{
  "d_model": 160,
  "head_dim": 64,
  "d_mlp": 640,
  "rope_base": 1020.0,
  "rope_fraction": 0.5,
  "init_std_qkv": 0.0605,
  "init_std_up": 0.0605,
  "lr": 0.00623,
  "lr_head": 0.00668,
  "final_lr_fraction": 0.0,
  "batch_tokens": 16384,
  "seq_len": 512,
  "doc_mask": true,
  "steps": 10053
}
Each number is 500 + 50 x the weight over the matrix's rms, rounded and kept within 0 to 999. Layers, rows and columns count from 0. Numbers have three digits each.

# up: layer 6 MLP up, 640x160, rms 0.133, rows 296-350, columns 80-159
# down: layer 6 MLP down (transposed), 640x160, rms 0.0463, rows 296-349, columns 80-159
# gate: layer 6 MLP gate, 640x160, rms 0.133, rows 297-350, columns 80-159
up296:477520490539466453516507548500449486521541497479551489428504530554507520546537563488516512509646472496491570551446549499538508494439497483447579475575499480476514536503476496554435565444461479444465568553512465539544524551508544433492560506
down296:502557473598494461503374483564555573558478481510531600522511491475445511529524450481476487517519426540599466517406629466435421484587531483524500412443457467524528532518492491485516563440540481510511508608507458445517569495503538530550480442
gate297:547510529553481599521451518451528497535494483524400484488483519470524431463514479518504441426443479562535624470463507572613540461486454490456551460581514482504488477511527435413499440569418496448474527488527554540458515556425488554532417516
up297:497576524427519477494477489548498529477558567610527500503528477579473480499476487499451558591546606546519411463441477485496483500605523516579419471591525526508487526507453523501490488459504491512454457539513560435572395487507601488520505449
down297:530445515521467415442507560584460537549563532516471451570539541526453504613495560506445482517520362541470466575535536419604498442524465480521476432451423486488531483532518523562486549562477465508586496537597403541427537444537455478486570562
gate298:496604427436515482516474618489477523436455553514448542560570607453526501510504506562574474536462486548476487464556552470541533517556475485506476497506419470551488546443507496396550502442464490415503522491471544465452424438486423496498429500
up298:518579473497528435513421559442526532452582515472536564446468614502546464522467537452570498533548533511544484515504546421515494435561518465502418506432493486543456632530566589455572549444509525474511489383483483416528406485592519503554516470
down298:514509584433488463491573520477460504487467508516515479485484537478397447497441535547481439593599474522402506531497422448551454465571480515509558498496488498517547517438468555452480456482556458576522455530656364502538534539555474452494476454
gate299:529468533518529466547454478522449599551508451522348520485454492555471577451420401499478486498519456451442393557579526604463509449471517505466581433551486484482486486463502480542417556514485520459537524471535539489575494466490586643517450530
up299:496532503617484439430591488457499471506483480624572472438478482383461498545495562517509517523389474525525482496583484481551469584524568572512420412464417537488457412510405532489464500493511484509499475568525493534435530423531464382505448524
down299:527453440531543517550479427464418424459410522572675468539437558517517549522532530467479503458500390502493561496525409448527553537530541619505400540541510586450570503485501468565501474516520452462478512445545482519596480548420568604463534424
gate300:585481535506467601562561566555508426622457462447545520522529456510631429535522531444439518551547514532476506433477614572495551530578475553489434509452484452547483448436478552485469521421491465530476468546588506392519475438507490493500491524
up300:384519498530492442471478384441504496481463437537547370463567509461450496500486589525456513555447561531486477511562521442427432510474484485439586580551547540512438537416556430464497530578454503473466616523463498563506592398540439567433477535
down300:537548586535504597417445504440455454513449496466581482503556549539518421452550607483416429464461645463485435494516551571509643497538412597488448565486410474454413527504521542526458450449504532542506544507593556417410478468476529618485461532
gate301:453513465465515481492474534441558550562490552470607466437465551407571523529506456454460579414503410462578529504486498575436571434507513423541556511496562506488531464538566409437557447542523533485505562454493487454464382510525555546469549511
up301:522412474500481484573593476475465531443484558567522497464579517460421578524501398432554475620514540579555565452539580491469495502586427555548548508563547431505562557519532557408497444539476504476570519501424502469493419472523547522463510590
down301:528528531470595457461459511547527504431453453523589507430481557515450464464475592461497567605509554593492482644509532534509519670559468576410499488467514604520531491508422572551527469488469399446508509479508429573536542509550498457544407460
gate302:501483536504468558579509536463510427420454621481534525477512510495605551443453490519468465523487491416489630413543503405576515555501512506520483539552477541520443592412463503470478439514551485524449499560574537536482612507443556496472479402
up302:523547468509468500497497558537534468539508431485536473554556466463404514471467519472427532542528570506393449416422436565560511529458529606480519533401497426559445526542556425510463516445442468573476478476473514455441520465553473460578500578
down302:561523423501457562529582591558490537530527512430485521510654475532430494477539573488489442496429521537447419530487601561447471498439621530432483467463522539461514460489483496536479599498490602494549571449467494591379416419612521506456573523
gate303:447439482534539548469566492501488519471489483497537560427553565450526407443576576499532456460514460467399462490540529544503520514508445479539545474566551442525361504502535443480469472475538425509511390511469484511446480565549547504513422513
up303:538421508495498519520501453476467456500538425429516484403444466505514430471588530516551567532567520597469596488556498548519531508468471540540501473520491456568500465601529333514496604535567517533527464497481440517448549544460579529477485524
down303:476589532531454414522396524457437545538478514562422394561472456486579474557571581491389415529476568436493490493400420517542514391567539426524439404435476522549451565503469543497436480490532582504481472506462452511558496538457476567462511537
gate304:516460513432464494544492491505470536476440537509449430452489500480465440519586538585527462505508458394502537429527587542470439496470442482473390493553527510477478575506532499492491541443561446418430528488399565450584540483513518506420498494
up304:499384550475546461535523495513576510353545477479468468621431425417516467581494493501381538562386532481504469524413503501470482506488407496492543446453575505508493446507448529612555469486487421612518629454527517438488544504539474474415580498
down304:549554500508475539566587506474400528527542541407547497474550503461511436420487457524594485534516486479563458525460522446445492592457402494536550458541570490511546481496450591417561507537492422502502583557479502500487392545444470556492474453
gate305:526537537412471473524553455534567497573459523420409487365482523463492561495485571554502435576688582484589457479484487457489508541501525514554462430505523520533480474489474419447392516457501510556470478520509550472498456514469483455530386486
up305:493494451482448517446463467447537511563530541449524400501517493477455606563409582515538461530545458560505488567498447524487572517562432480513499559476435452502544499482482528419556565373554532474452512516462448541577548416512500447557551473
down305:407600594578472452480462570496534482509552498470389455598522545516543460552434492418543558541444564397582487447568534442572563455527554530518560463448481481466594480483414506603482520542546486492485511585466476473477491573427544356511494484
gate306:511389430470564433548504591489485515482504458537479523509544465461463513446530564403558519412521406492438505518472527439417429451385601453415563468574501473478429491613492446336516502447525460466435571617464479523524561465495472502470456575
up306:460464521447435598411536481521375521492528597528385451469594454461493504480545487449467579563560502501613532466539475474449571458517488516546546428467596590505568629438507493480501548477476605511531453452527523489465461534495550420518423511
down306:560579544478623446599468470474569431513427483471526424462446511551539454475476532449487462464559536498470494527533509506573445476588494485569392455464488527450522491454532488548505538446477516522505443394572418478568437492486555558572480541
gate307:545505463595486463545562449513482483517437545542598539555491472510455558429464450632567504553525512489427495565588534625601458565478559455496474534515548490428565404431464485483465473510515535524420514510494614485459463445496541391558471545
up307:463534482464513543500548420528553521496502503502608509577522446569467478501530472541543466478550489494434515585532467546535604526485528519496492578441517478408541518497469558429528387528574498523531571536503429463529492436573519489527497474
down307:508532537421500561481507492556518501468576469482409634478477489529583475447469515479475561409485427398469378501490457526462504568469475556404435360499467486446568596483541534497445485543473486536512552428457504500484586556422506531405411507
gate308:443546520497514488550456465555508579490488499538466479476499517540491458549458579537494536531423519497544540520534492492486430522411535511425416538517567467481538577321485471545528508519486407507436488505611436505566444619476511480440443578
up308:581407507487460610571459482518504578414505525576458678459516535515405488478587498469547509510474452494508573520503533513488513547515453458518504530485534444528588489488464563465493519558457571484477506426515561480568577528519515460506490532
down308:505528574526483481420511478495484467406499533530493553522461446499505437534554596376498568504554515419442560517480491506477621464465569496469532507504550347420511603481540526408473539581511510539485549504488513510527573554589452488488430502
gate309:478501586576514467632512527508551443548543551550548515512544530447528387495429506584494507478422505503580513503527558439588435509418603497570545501635494499535450467474550471490615481556498523431535487452440413523488522490491421543437514429
up309:520524497581452504552521571424497464453513546469469612486492535491447534495498558482479532536477518436507560453431447494605451511471612506536521489456493516561488484497527495498435437488549457491453543491533556530473541528518468512548509436
down309:500457534535443468554549421496500438472580438429393546471525492516494565528469440461405544566485551456503508445518537457543572526455450525591469474547500427564437450459522493503469587505573519490520501413423457457491456440461424477498523486
gate310:536474533572529601471547418462569457487439477486536523480422487575521500602496449528521549483570504516522496368461495427617476467466454499527533432516460541533564484444623554470520486505407550456616481543573440539453512403478479609488578491
up310:495588548382463527555524547506487539466470449461417451592487420486464444444516492528603516490500528532500502454488413455550501455515491457512477407478418460431478547533510546464512501601476480489488496547464520450537463459573489490483496475
down310:447602521399452499611463573499458591465477514578480502474458507599397489419474491403603550544526531581453569501433520531508539542480481499546566458448519418444423570549447529388553603517517456503490550496366536425623543580515535430504545352
gate311:507499477433488496534504479529561504447487492587507439515420495413434555525470511471478556569562539546686447448440457500515529427525507404434525563480542462521533544482534506479436506521439454494454528534546486500603432575521484525511457433
up311:452499467526353508452433525533562408537515446457484467523474456621516545527507563573540542567503536483438420478490456509568373564499452444430564446540495565489517480519570406525532465516543533462494447546447465434482524504475571395536490541
down311:532600445461588394540549561487386411531459551471509416573393544490501580516425491519441536493448483622536496416461541519506429519473492464498509504498479453528511418517442567443460534534457470550515494580492511527606491533465514608476504529
gate312:496522496479456464478404579472525496446475429525529511568457462514642442476496440555484493517486516457497429492415467531531545483375476525579561549418546555472489500449499463427561546564448551499393567411492541488567536545435375492624495494
up312:516501451538520430547488536483468459536439512605457527511412469528463445449491508456455497453587487436493511484595522441522472602469510438430554471502540516435541543407539493523574492502589441499542477426512487519456559567539459493530524481
down312:466518457362555478442541561391427425422531529571462461507464629484568454460534495561476591465491529419516518499581483486476451580504446466516547501425525450428489475471525459544477551494548539499467510405438470421520474478510462434445491551
gate313:535564452463443478531558473524533506444499536430544483564501559540426489522502509405502549488474538478522458520550454434554410517506438520404518557556468513514479475521536562492573535536467543495420574491522569571446602446542459433490431501
up313:490532438524448513505503459493526572520483540446465491531469527538597489539461519491466452560537537491533507430488427517428483541528566473560419498418497575541500572365480444476544477526447554451372480521500526426500547446536478489501469543
down313:531513465412456484567540508493406617451443510456568487489564452532488523523503591457455499428588588479522553506507455428514497511405523487537486497515486532563538513470414456461469446538528613463474416533483619462476546438485524459411498523
gate314:476503545436425531603499571509459456521444598401501549643579533484452518582577526493449473493431447469491591496616416532524472480503454512570532554526486481586557543508612542463483532478508496596532510497461519532516474466475507467470627489
up314:504458498457417518495483524521582491402470475508486562457391433443520556441448506497439541495520438467529574463466504442465568489522548474548508568559502493485588584423601545564465557436553542576525488505447493640516468508421492520514488517
down314:516552550397498575529610487509560538482564653502463418442450470493575590551568470446478489542469536615410446471482446457439484484460520482531569497470474438460505570455440534466590522461438450459550474421484552500464512477560465470539490465
gate315:402480449421498557446542528505508487524563465523583462500464405439583498443554496421508465561516555537452523457527423433478494517493518521391486423546442476515425495533556479524426542467455521543531540460481540489441604590478524498574578578
up315:526515520553495511592493518412543548499529552430536529394503592545477503548504576572420495465465507466527521599502537523540508515377566477487414516405468483511570522541476444520526517550429567479506602548514492531555530537437513506478474557
down315:568506573480511497521402483365546512444449505565627545521406438498479492494508471498463552543470526548479558419401468515493434433529572450545465543446458572411486403480501510547503526437441406645521455588476578500474478496395583484624541433
gate316:507464490522489489494426459492403480416457464496518562503524447453503560493517539525515481479476473523541526454537498510542527434499486590498553496413479433496483528414503504531443539497372487488550491458393523484446532549462568372479487408
up316:415550548517594476484456509612492495414511552507609472408431439650558503555562522483522551546512455458510452451527474552488511492432429510520474405529562483538522500473455520484421517523495429536472527542487520579540497585523522454531473518
down316:565484514483500446502460590446455465595598538510458584556485546450433509419526451598498396514450368455445632537472504417530429502517528543531500538520478361497484544472442499454557428432512348518538532488467507528530487421482538534518546518
gate317:503454583456520550521479470482483479519454491532526507477456470447544533449463556562417410560445453492524542480512537533466564517484547528575429442434521424470386452433537421525506438471526443543490483473470508503616513451516521505544539509
up317:480485504486503449539527486536507463585469516465521416431550476503471523566484512521540504607453462427522575463461551534467505494470438575518466535484577507526502521495447505414476559446464564410519486548485455484505424460611470532500444428
down317:563444542496542497564483492504490508476543515566493518611444455526460522562565519512527518496523573390553419549550470554561524429512614534500547528482480508505480523500430442459487560510495455526411495528621465487486457505475487538511570460
gate318:499524542512634529424541513496549495538545483499576530561485568536572434515473550545434527497485386448429433489382462539531462508519452579447572430499392543548498507526456471515538534465518428460334463509457535379421533581496573411552453536
up318:487499432491493526417515474529471497492468523479436572432507579498488482529536546425521538564602466532535485484472501489570383557432473493475353485383524440581503504568492483403502477461507582468596449441469555480438523464579587505446513457
down318:424489530530568520508489442538471551397466539525451536409480468471465454516432455409532524454507537572569519575564394492440463553467510402475490518418453608504546532527470591487489648463483539452591518519555461413468463518503517418471509459
gate319:547520508421527495540451513564480512486576474407423501520548570536462497461470549542469485470463505505502514510563443488492559432466520540468541561499469484479564481450507536517530550439538522525542522515507504537557512442520540534447509536
up319:518461481457564537465497479462499455460488513499531492550568454472521521437568471497516462450636450448540543541476566523531457494551481474487556508530487565466502460548464468472473498509451532524478457492502488507468502486504457422523466509
down319:464495472576486503472512491476529583479428555494593495516574574485372481500560477505523462551505466467467462469505463578474533606546478493517510598437484507474530512469505504524496494486506513530465502541522493457540452495486541489473509490
gate320:497531460508378530584474493449450556516518493436505527466549513502458474526415437533503566473505456438432494460520493554527517509515423496490572557419463473443502502510552578487468467567579488417499537421494452506553398436503432507542569488
up320:493501473628503603591515481507559578452506488507514472478368526521541449515480434441456540514488460555470499484454487480438472503475503488570519617502519511556451471400503482547591487447583444497454505578594454547507532508527515484458552478
down320:546503473475571468523529519504513469477457485515506507549480505527669654491529483536523568513414483451524554508490514545447497482521568512517527430568531479427438489475450456460517497529523570467467489466511537593448466528480549504457588475
gate321:509614563381520546449529488462481475532572492544507504535490471477490526494444459532606541572578486393596499570508426533491574434484538411536462576461477385400549475439542527412508424447536539554555452524485518530546527557606509508545479620
up321:575510517530488489494500482529492540443503534562493555510453406464498556460421565516626596488502503594475463492475492422568445497461462427583461490541534626541582461484589493493493601538602469481462517473482470440499477527543554522454514493
down321:530578476450522434444497510536499469550594472550439450543602476442511454488425502472501444486403386549469388558456545415505567497494480501465453529507518487452574463473526585472560424484479519460476507466471511490625477560506488478436470628
gate322:503448499484525524520459464535411537458523514463512436485442462447481538420484497586448436485473514397420479527548456584561512541461529441465474474370445435468556547617437410502479396531528605446442514529553451559501635504473520435500523502
up322:568535479474525439499475529449498453555506516497477560489511478499496565469540503573500454479562370485490450516452505511509543449508459522487545496485486482456527484531458493424536511472555482579495474474551604464490458580525502481512634559
down322:510468465598463506559411452492483492517549516544543521486475533526539612445571613474565473504509390517459550498566520485419545493564468472503528598467456480509489479505510558500470568429502418455519526571523501413484477572524504537509466495
gate323:504535529507575565520509452519489464502484459457461535419543466456506400472505471419605468520479462512529520481474477486490450502560442506538469628488550544425512528537523378456483504466523501452444431501524459470476511419557502448433491474
up323:487583471474494525564478461508433518497463520479484572437563488485508484421508492456532474440405478474513541504479525491473438479513435474586472533503506473457537452534462351501533398467497512471528470502479510471481527440566493458495493521
down323:443487505546526466454557497466517534468530464532515514448472521495470409442553420489553516418571483530542576498541544521565567474453568502558530493503434436557528519457472537498507494520486501500462442557499534502569483539490423489550507437
gate324:511555484470462578462490508411496508547501534436568486405534475390531428411484474557423469497570559550528583539496551460467536409557562501501549580494538545530590533511613549514453528495458532431430531521534560501474408538473494482490482533
up324:555488479537530544508533448513489542395485537510549407513556543468484584503513392487530429555475607512465529449547550522501474563492459436507477435476491532441542492553511499454548471426440384599458525497399515479493570464444536489577496433
down324:505448433473568439389500486481482508512523450519524489497440532529519517453520557414525506578482592546498578489498501496567486479506494552581506357533568547561402403551463498500443519512527560470571464544487500474526443600464490551486469560
gate325:459492565472569540576549505534436546496510502506506558510541461498532545532486523530528524528472586484538457511466474500512527481415426545411474512444457483508551409467535440492466526534539522524475470422423528558593476485569488501432529454
up325:439482524429449498477510416447431558508490475510491501484473550478573487423396461514542446409534514518441542433444445533529520503537479514468421510550453540496499471549429417572456552419501410369574544453534522508513543532432495490487483489
down325:513585528464468477459494492527460418528516479510575463398453509542540559518444533572388493487563450536569563581526607474515490612491555414613494520404451589478507475498492552422499465469447504461524486541449519484509540499548395476403501405
gate326:414551450482608427482594445549396592519539570488435476442480499537535536467472408517597464497482541474486476556522572423517548494542510446440468520498540581486484557524567468510534525521533503457427544463534489394486428435635551560524429557
up326:451562464477531494454482529606521547520505424538525414481476497387586457496561505585516527434533417481472393435441566383434432461482498538535456493517568547456557387539549531503522459492473505455479530485450513407503578593527476519533475523
down326:585580460508470564523498627484568557507489536529531500495506530354631480550563480538556535501588462486457427470488430507495471548513540475498560478385417494536442484503542484477407489515463477561558489519446597480486553561500609484534555371
gate327:551533566393447517407501474481457599485441576543475469580491471456458535539447528616498565495429571479543443562471536544529519457504407576590417501499545558504502486385538501511525516523504471507502486541524474604442600551565519493522487416
up327:498453462555454472519431581475452530466465527608488441565486427587554559543576410567436523439497530489527481537528533617411548389559450434515504493534520505459498373528501438470461472499439447555466516426490495478437471554628506568483506464
down327:452517538524504465532575387466627518449474459432415477505453508447485432446524512474532527430531445488521514567455521542372518379527547503493546446438484483501577506461564543482452539458510528486555497546509601393472492498537386532411552523
gate328:553552502560500438528495489550487456485506419477519546473490499633604485428430584518559514552520611503493505511539443465465566469484421516555505441441424502539580507446535554414480504521533508506500512444520518485584452544441422488464462459
up328:437564469506557508527494480548470431544443480518519565427406545639544469560470628491527433559600502465530511520568442513391499517439525525507429533488476488522553499466535504418538519522508456508533493483477560467563517609501430515413503594
down328:492436480568491355550491561504500521386565393481473575499543458482577460474440545516511628480442634469439482490432457423563518437543426476579567491512485467489492481504494476526502476480516491447548490469508443519522528521540530462533449438
gate329:392537480485425537562487519559477496493575460563536469597565504448431514489435534517427440545417471462499518590478494451477582491560475451510502527532585475493535548478533555450516540534454496619560456450450492470564449476506573497527466523
up329:553466493586496434513518471584497444462559562510422396510449514470544414563483497549440481521497494534570525542497537590566457433533489491346530446517474511517439483499503575502459495476523480556553512501558486441578521425446477527501456545
down329:452578554501456528571491573563555472511544478409483497563571528578498517502473501519580502520455569462463465466494541572488539432469527400432518445519548497599524514535510541549408489506568474497562533584427458411492586531473519553549523571
gate330:483444452488388520504533513551465509474515441573450539480438499441434450468454472507462511475475450435580524466471457619631547449529528459653512460523672461413403513543490563449592486534533497469559507493542409580461456489549514577406487442
up330:575525527518527504488551598486475452433500535482485420511428517563495645477544473476490412464525460537485461395541480450577504526488492445420528517470527505560460498473401517578537503547512523542524489524462503531462507425416534466554506510
down330:593469435494499495504497527471456509512491446583445436453489439513615505481506428448451523519502558489440559413506503493517507450490530490557487499468597535517523497466447499477454540487508478511522633534472489509514511433458572533374386558
gate331:509582533414444548515555519568446524396584456483485496514487522438483551456474540437440537549498551503492509531509491506540457458458541525540523430505493496470499484485524502545382502462572513494564568491399506467576456465550507488503519499
up331:461442479481507432539461482539498506506555416467518517533592503481486422453549524526570572499444510486537541552546498431495470548540486505368589520426526472403505513498431541573380517535462444503536610509490494484423476537533504504481488495
down331:491481575540378604483490452507456534505465569439469436569560474546452438519554484550492526436491511537503418463567474483461482547472404477558464501500435532500563481504579461418504510495405575494495504515530420531531391489509478519567524473
gate332:509396539570556516498439547548533514565482514450465449578458663532590512551455538413535526471638404513457473520414548493554457516563485486495518544442589539503505599481393535457612499522537567445456542561583547375554512375486488536493575581
up332:428554419527366516479523577497460474629530510483504569525529464527536372518457545477506576447467486518448457571491486521417449450541441428552511496422457515565481497625539499534596450528594535490562462498462389551554478449486450600424491517
down332:423517586418489519424533487477563468520612535424445554403491514519488490568407487423488470548525447478501566492545461495557391487519609507529550510441452349526561548515523477443478486475504494480558518548476517459487463482488469492429564538
gate333:508487470526499513468538501543483436494483505585451570488481467479574562507509448507490547463477487533513543458535455476585489512526438492448564506560514428506470472441545460523399506489453508494466551589474413522476420581534469533512472431
up333:435510471476541446467495528526499560464476563503518483525515602456554472544468494475510533460529431609499425425513405512526419433475515420449461507481507503430551491538493528484552556475541510500466462490455485508446476481587483453515524429
down333:545494481496402512472522436532463506427520531483507452473487466483521511503455526536542506485526572488506483441506514505450524514493483522516495447418521476444572532593495513461593452569550487446506517483548551448419486381586537526473507535
gate334:489480576541537501511450459481499496559533583574486436519476533512539561532389488510543443429579477589531494505511447531460454579531545516465490453487517538584530458522469423541408454472481557491530553485518575417602402457442556488443457476
up334:575539530511577443563501425503564438520476605438520524508395465588499528513539396552540509475497424533492514404535540426564542460478431551511539579486471496475487561566431514532525455433441529449603528511444445447492515501509493567462588575
down334:540603510532553530574477497453477469460505550523456470543504527534598487543513514484541489430564504519434493515437486539487570488477520511441510497480511550540538476549567413551539412501470453530509599440543404495539395433517450475529493482
gate335:455559501464393479452467478475418529514490581574468441488471493551482534477576570502516469577504577425527454432561445443474525464595371331454476514460471488595509468595471543513433506535484499482483446537591501575488433550501430542467565517
up335:457541501491436583499441554521558516459491604505465452544454492477474464552437522577573472534505522462544464511453470483436507453531511515494536540473486475447520560413461524507513416549480576504444526598479550462551468487418400513431569488
down335:368430444522484536446532547518421543453550524575517451501528480534513525486547553428513423509528574431568483471520563446418442510553529467480504492397531465593418504520445398528408410432570449458511522452486516479539476445518396510457472473
gate336:459507573445426492529529614449577521462441459458466468441455558458468491513581532588482574529493384439441400548434440376484515505441479456412543519529620512457530465471522498503433520504538588416432547570484511498493424439517471543528553555
up336:490530546501424530521465489503480494536540447469452589524524516520424525487520514478399458436520498517659556545435522394422436497503511451434612435683505475513448524518503494564531492478493544480549482452556553440549490605611490508440510406
down336:516418546646510492409486489442483410504494556553566561546461514624535419489517525394503523504553489432467600453453480467459481522412477615372478482428491586583450429562474522436530520425496443506419498504454525518488562500598506466471434510
gate337:499473495556488505450411526370464433515457526408534463523486470531476468495477515503581508420521496550496427573519487530516442469485505539449438416548477447436459462470418529553548496461484480548488519504513492538474461516548619533414448530
up337:542489475530473436466487605439593522513536575508411489452560613534403583477532500391425505531555574585474508526552523449455577495453488476473512515474529452574573522526492414426477488541455470526536484544507413495547520482466491430511543544
down337:537536492499498439483510514546539466385492527513428484540449574483397517488475447536510434530538467536537499402523546503495474551556557589557506535491608501583518522478533496488517531570504454462490497425564499454529548468477411420627541471
gate338:543451450457484458484568493497523462545495503512533483544513500578494479577512538562494496474497520388502521449479492541566528504512486480546488568533544532515502452519473570556571496492529539509548545482582596471427583526496500502479471395
up338:453435585550552563540431539496551451454528456503420421476557511423505463476507449526531444568455527522465456518463496550520504491549544427463457597430463469579478464500524461467445498490450424509507486499568412481507377564473413500497567543
down338:440558617602573526536533545436535463511515536474380437506480594460436458516559517552514476496512392537413490460473479505459509551450540587532451491444462528556459515465475567515436492612439397554535411454493473462563367459513481551494549540
gate339:523547532376534564486553571559563520573566559462514439474588606511486471436598499470510444547423469377507447455427479441468405564513538518555531453503508470469527582426520465537426486596512655452418538478552516487477502555527544490509476521
up339:510537450462462544469476594485403476523399521510499602591456496424555409446628493589509498469577467520520407465516601512555530524458311587465421538487473439551524507580450421484509451501549490573443524436454500466456485617535532495503472555
down339:556549442548489613532487636482529607462466526532425446436432531493424460573416450539503490470523449454536574548551457337541479550478445497576490616458524551501536542545482564519493452474481464495422507401450495434468462555511506502477515427
gate340:473480528529440524453409469477437479553530535534570488468564531533530437515617417501496516569465463406494486466545538448548475499528388535564534560506559507457485496469428554496372525420539488435546472535457551512457548669490435431474512520
up340:516451483544506445418468478468560526566525561461534462571563561599494567604541467476422517472558447422501525551600637516609483520535372461483576581497491516451506499534539500467425469504470596503409497487469499449492493444475407446423417565
down340:501487445411557440416516436555491533473570426511408515447495467551488451471529481532491564595592580602503473500485386601549487515496508525633526494562597476462476470516509506616442577537608528522497441559514464489533557545563527455492434555
gate341:499511498531572572507548490419482490478438564477453510585502508426546527480594482468461562511560507444569571551533529463495510575537465540429511474497558479592519644447558402464472512605516584491447482500577401478536505470514416389554431523
up341:511520462477468587464500487340595514499402429470520534569536423438497530489485519543546448554601464457429470487497516461506456507492494531511607567534542496494557484467534541539547566370407581512420474575616432414560496570483522510503463495
down341:409547484653573561433559555462490443435499558497512562508472407529487615397498436408483517388552597490561432437520579498503487446507528478415568472408518479530448536508545507446502556353417532552444583507478443547460448447465523537509485511
gate342:528473488502559507516549545591438425504543567611532471534512549432503497511535569459476477486536419506507577482458548550528475536515461464441421531519489552413521509474472559432449540501564355414531501520428497528499440477514512484405440486
up342:465487458470499530520596502496470457482505530509564475545556458508460579461460461460490509535471469474445514541503599588498571524593455530542431448472562587480444539507504586464503423442451503475527604500423558445460476453509526491378511486
down342:430508530513477494488565483429589505414596473403488477382514457541617516470429526493521571487555531462445541498461492510602537464389505529473590486512441548488498495504426505459556498558462456515481470502485538460527436621497476530509487523
gate343:403593496488485502467462573457509472467490536486418548554540502506448473499520455473608557488543467522526417493471544497532452599483473505404518491498485509456595605484394576485469410533571459503467542463567536458438571495485448536509510621
up343:480477444470442491462557491564585638544460498452468490540514563549478500523507470397527553466530472561525522492447515502528469458492552476587531524450481615507462491576490435514517567535465505540496441624512414452522490418529496509491477472
down343:524575398506506558565383534529518449445493534517528477483510445483532528604498507509450461399547543428546466533531497527501506523469508465487424407539605430554537564463495446509386409486514475471512499423476469500478518456475497519510564492
gate344:602505443460584461468545528535454504505440514508566491497470577380538506443481563418541532466435475453506466509446440400460497546513430454431450579399454391631641471467530396582538604409500501557520437432445477492409601586463498489549561533
up344:440456532449483534518485547469409426483422433528465355420468543615511478555502447503557489622529555520516492524491495486513551540482450506478491501413502485545503528464546520520480485502548330540536459462546576415616515532489486505518471434
down344:448589504523518566498446529534511442509511420502419467505535493622484466450526546572450538511500485486410592551540587566583542433490499463562517547614473511425432546447511613531540553510503576423500502542470474478449445439511539462573505399
gate345:507410502532521542461442511539538516521442498482458481439470557513493555523417450568493570541478496470543527521470526451422466499527531410519557513506506523499498466398522529474496424443589470480463495557498485559491468481510511505509515487
up345:558483442476564474491556439473422505561444507478558531489493511434554510506396416519493630484557441566502535513556528412496509489494581471500478466523396483486559426472531519523630508557617542542552483464470580573550465473485452470514442531
down345:562512568431537577441537487437490519596492521507536495469447541473454528530515521540483468551538436576526535548513539522509459442538473491518516424467484512455528490429488574541526451559566475492434594569550462516522565485613551548467448490
gate346:546493456471593522564435526491493541449440500500513478545458494502422482571467587509638517500438514525470525529537445460521560367587509613406472511519583452503539658442423532564519545544506555474440422449410513469568567450513488500564343510
up346:505441503480453524450471462534633505532612477626524517522463457535577410498443480468477503536519538456478504542465552493435533505406468536543472446480575514525461434481522536489561547424630404546505375384546489532504490588455512506505489415
down346:514548450520560492521483504613488553512561477500552445534586438469489434524545559480547473496533500492438455441526561457543448530463538445545517574466419451569584528499416472454438505469513440557525518492488455543499398491449635484591486584
gate347:455503477486481505597570454447541465456481566450481603484442581512596476557428409509605518533431516496511399483642516475522511443417549596486506402550527427522461437462505500485493442548558415440479480564485522523435529479557469489451454541
up347:480470463433484544500434485559487518478468509548455630458419471513470589572567555472519429428499439412546638477571408500546479372478525382562460597433443509467522598500435490553526453480501526531475521466526468453475560537523417481543593560
down347:531474502442421470500465484523491491421531403568490540390515508484441487484466608457526520419476476460548529431556539552444598550516534425563505495542477595448452615492561593508492423455495536511508489483582402507538520494454481444526524492
gate348:567472444527539490539520516535486501523477478465449506566467575512496477446517435582522583454498530401440476503474592495471547489502431548590442534435491535477469428551533444496504518445495482513519450540536480551526433480455472565518498498
up348:557506501501524503456488499483525575547445533460540508558576479512487442586501549492557547570534451484517499516492492474589486536608483483466461455537452453521473460614521408453507494452468475496531522420519562439512457511445477506497500423
down348:526596591451499461444504472468573487531434505536444503544474529484518535473414450541513522502544493543460559506525520573492515519424557411549466450499504545540450494455535524465435535497499547488465421531534436562434535515446507502505534509
gate349:407519410549516460501450557471544489533435464433496571465524534542509478509515520505494486490553510527487537479518496469554462452417515399444540467470529614562427551496484526498547432492581565530467467389451481594466486548520599469495562447
up349:597536538488473491512475472555550519468524522547554535498449545517510514516537476577460589461476488557511493519486499448477531511478564517493529458476482497451595470494576499492455613363487478420541446523641428441490578537394431578507465488
down349:533487535423480500490467497465431481477518523586559452436477560425569459509544527410526524503475387531501573583467503520571503475409465510414436520490531512531453478442572537457591506385558535587554462460468514513540450498440497519482513455
gate350:527611438543530470478435447475496443517496449376615542435451503428498387462542590524507510434460425600536534433487480624590503493520496455442517503493511444494581489494483517423393500447477537408502567479541464530492572481537496490492490436
up350:382544478400524444530439495568548510475561467513414495510465407421532543487541464539488575467556518605562481548516435537504560524430477511503562471542471441497477448511391455537514581622472505534561411489458410493454512527516472551454484538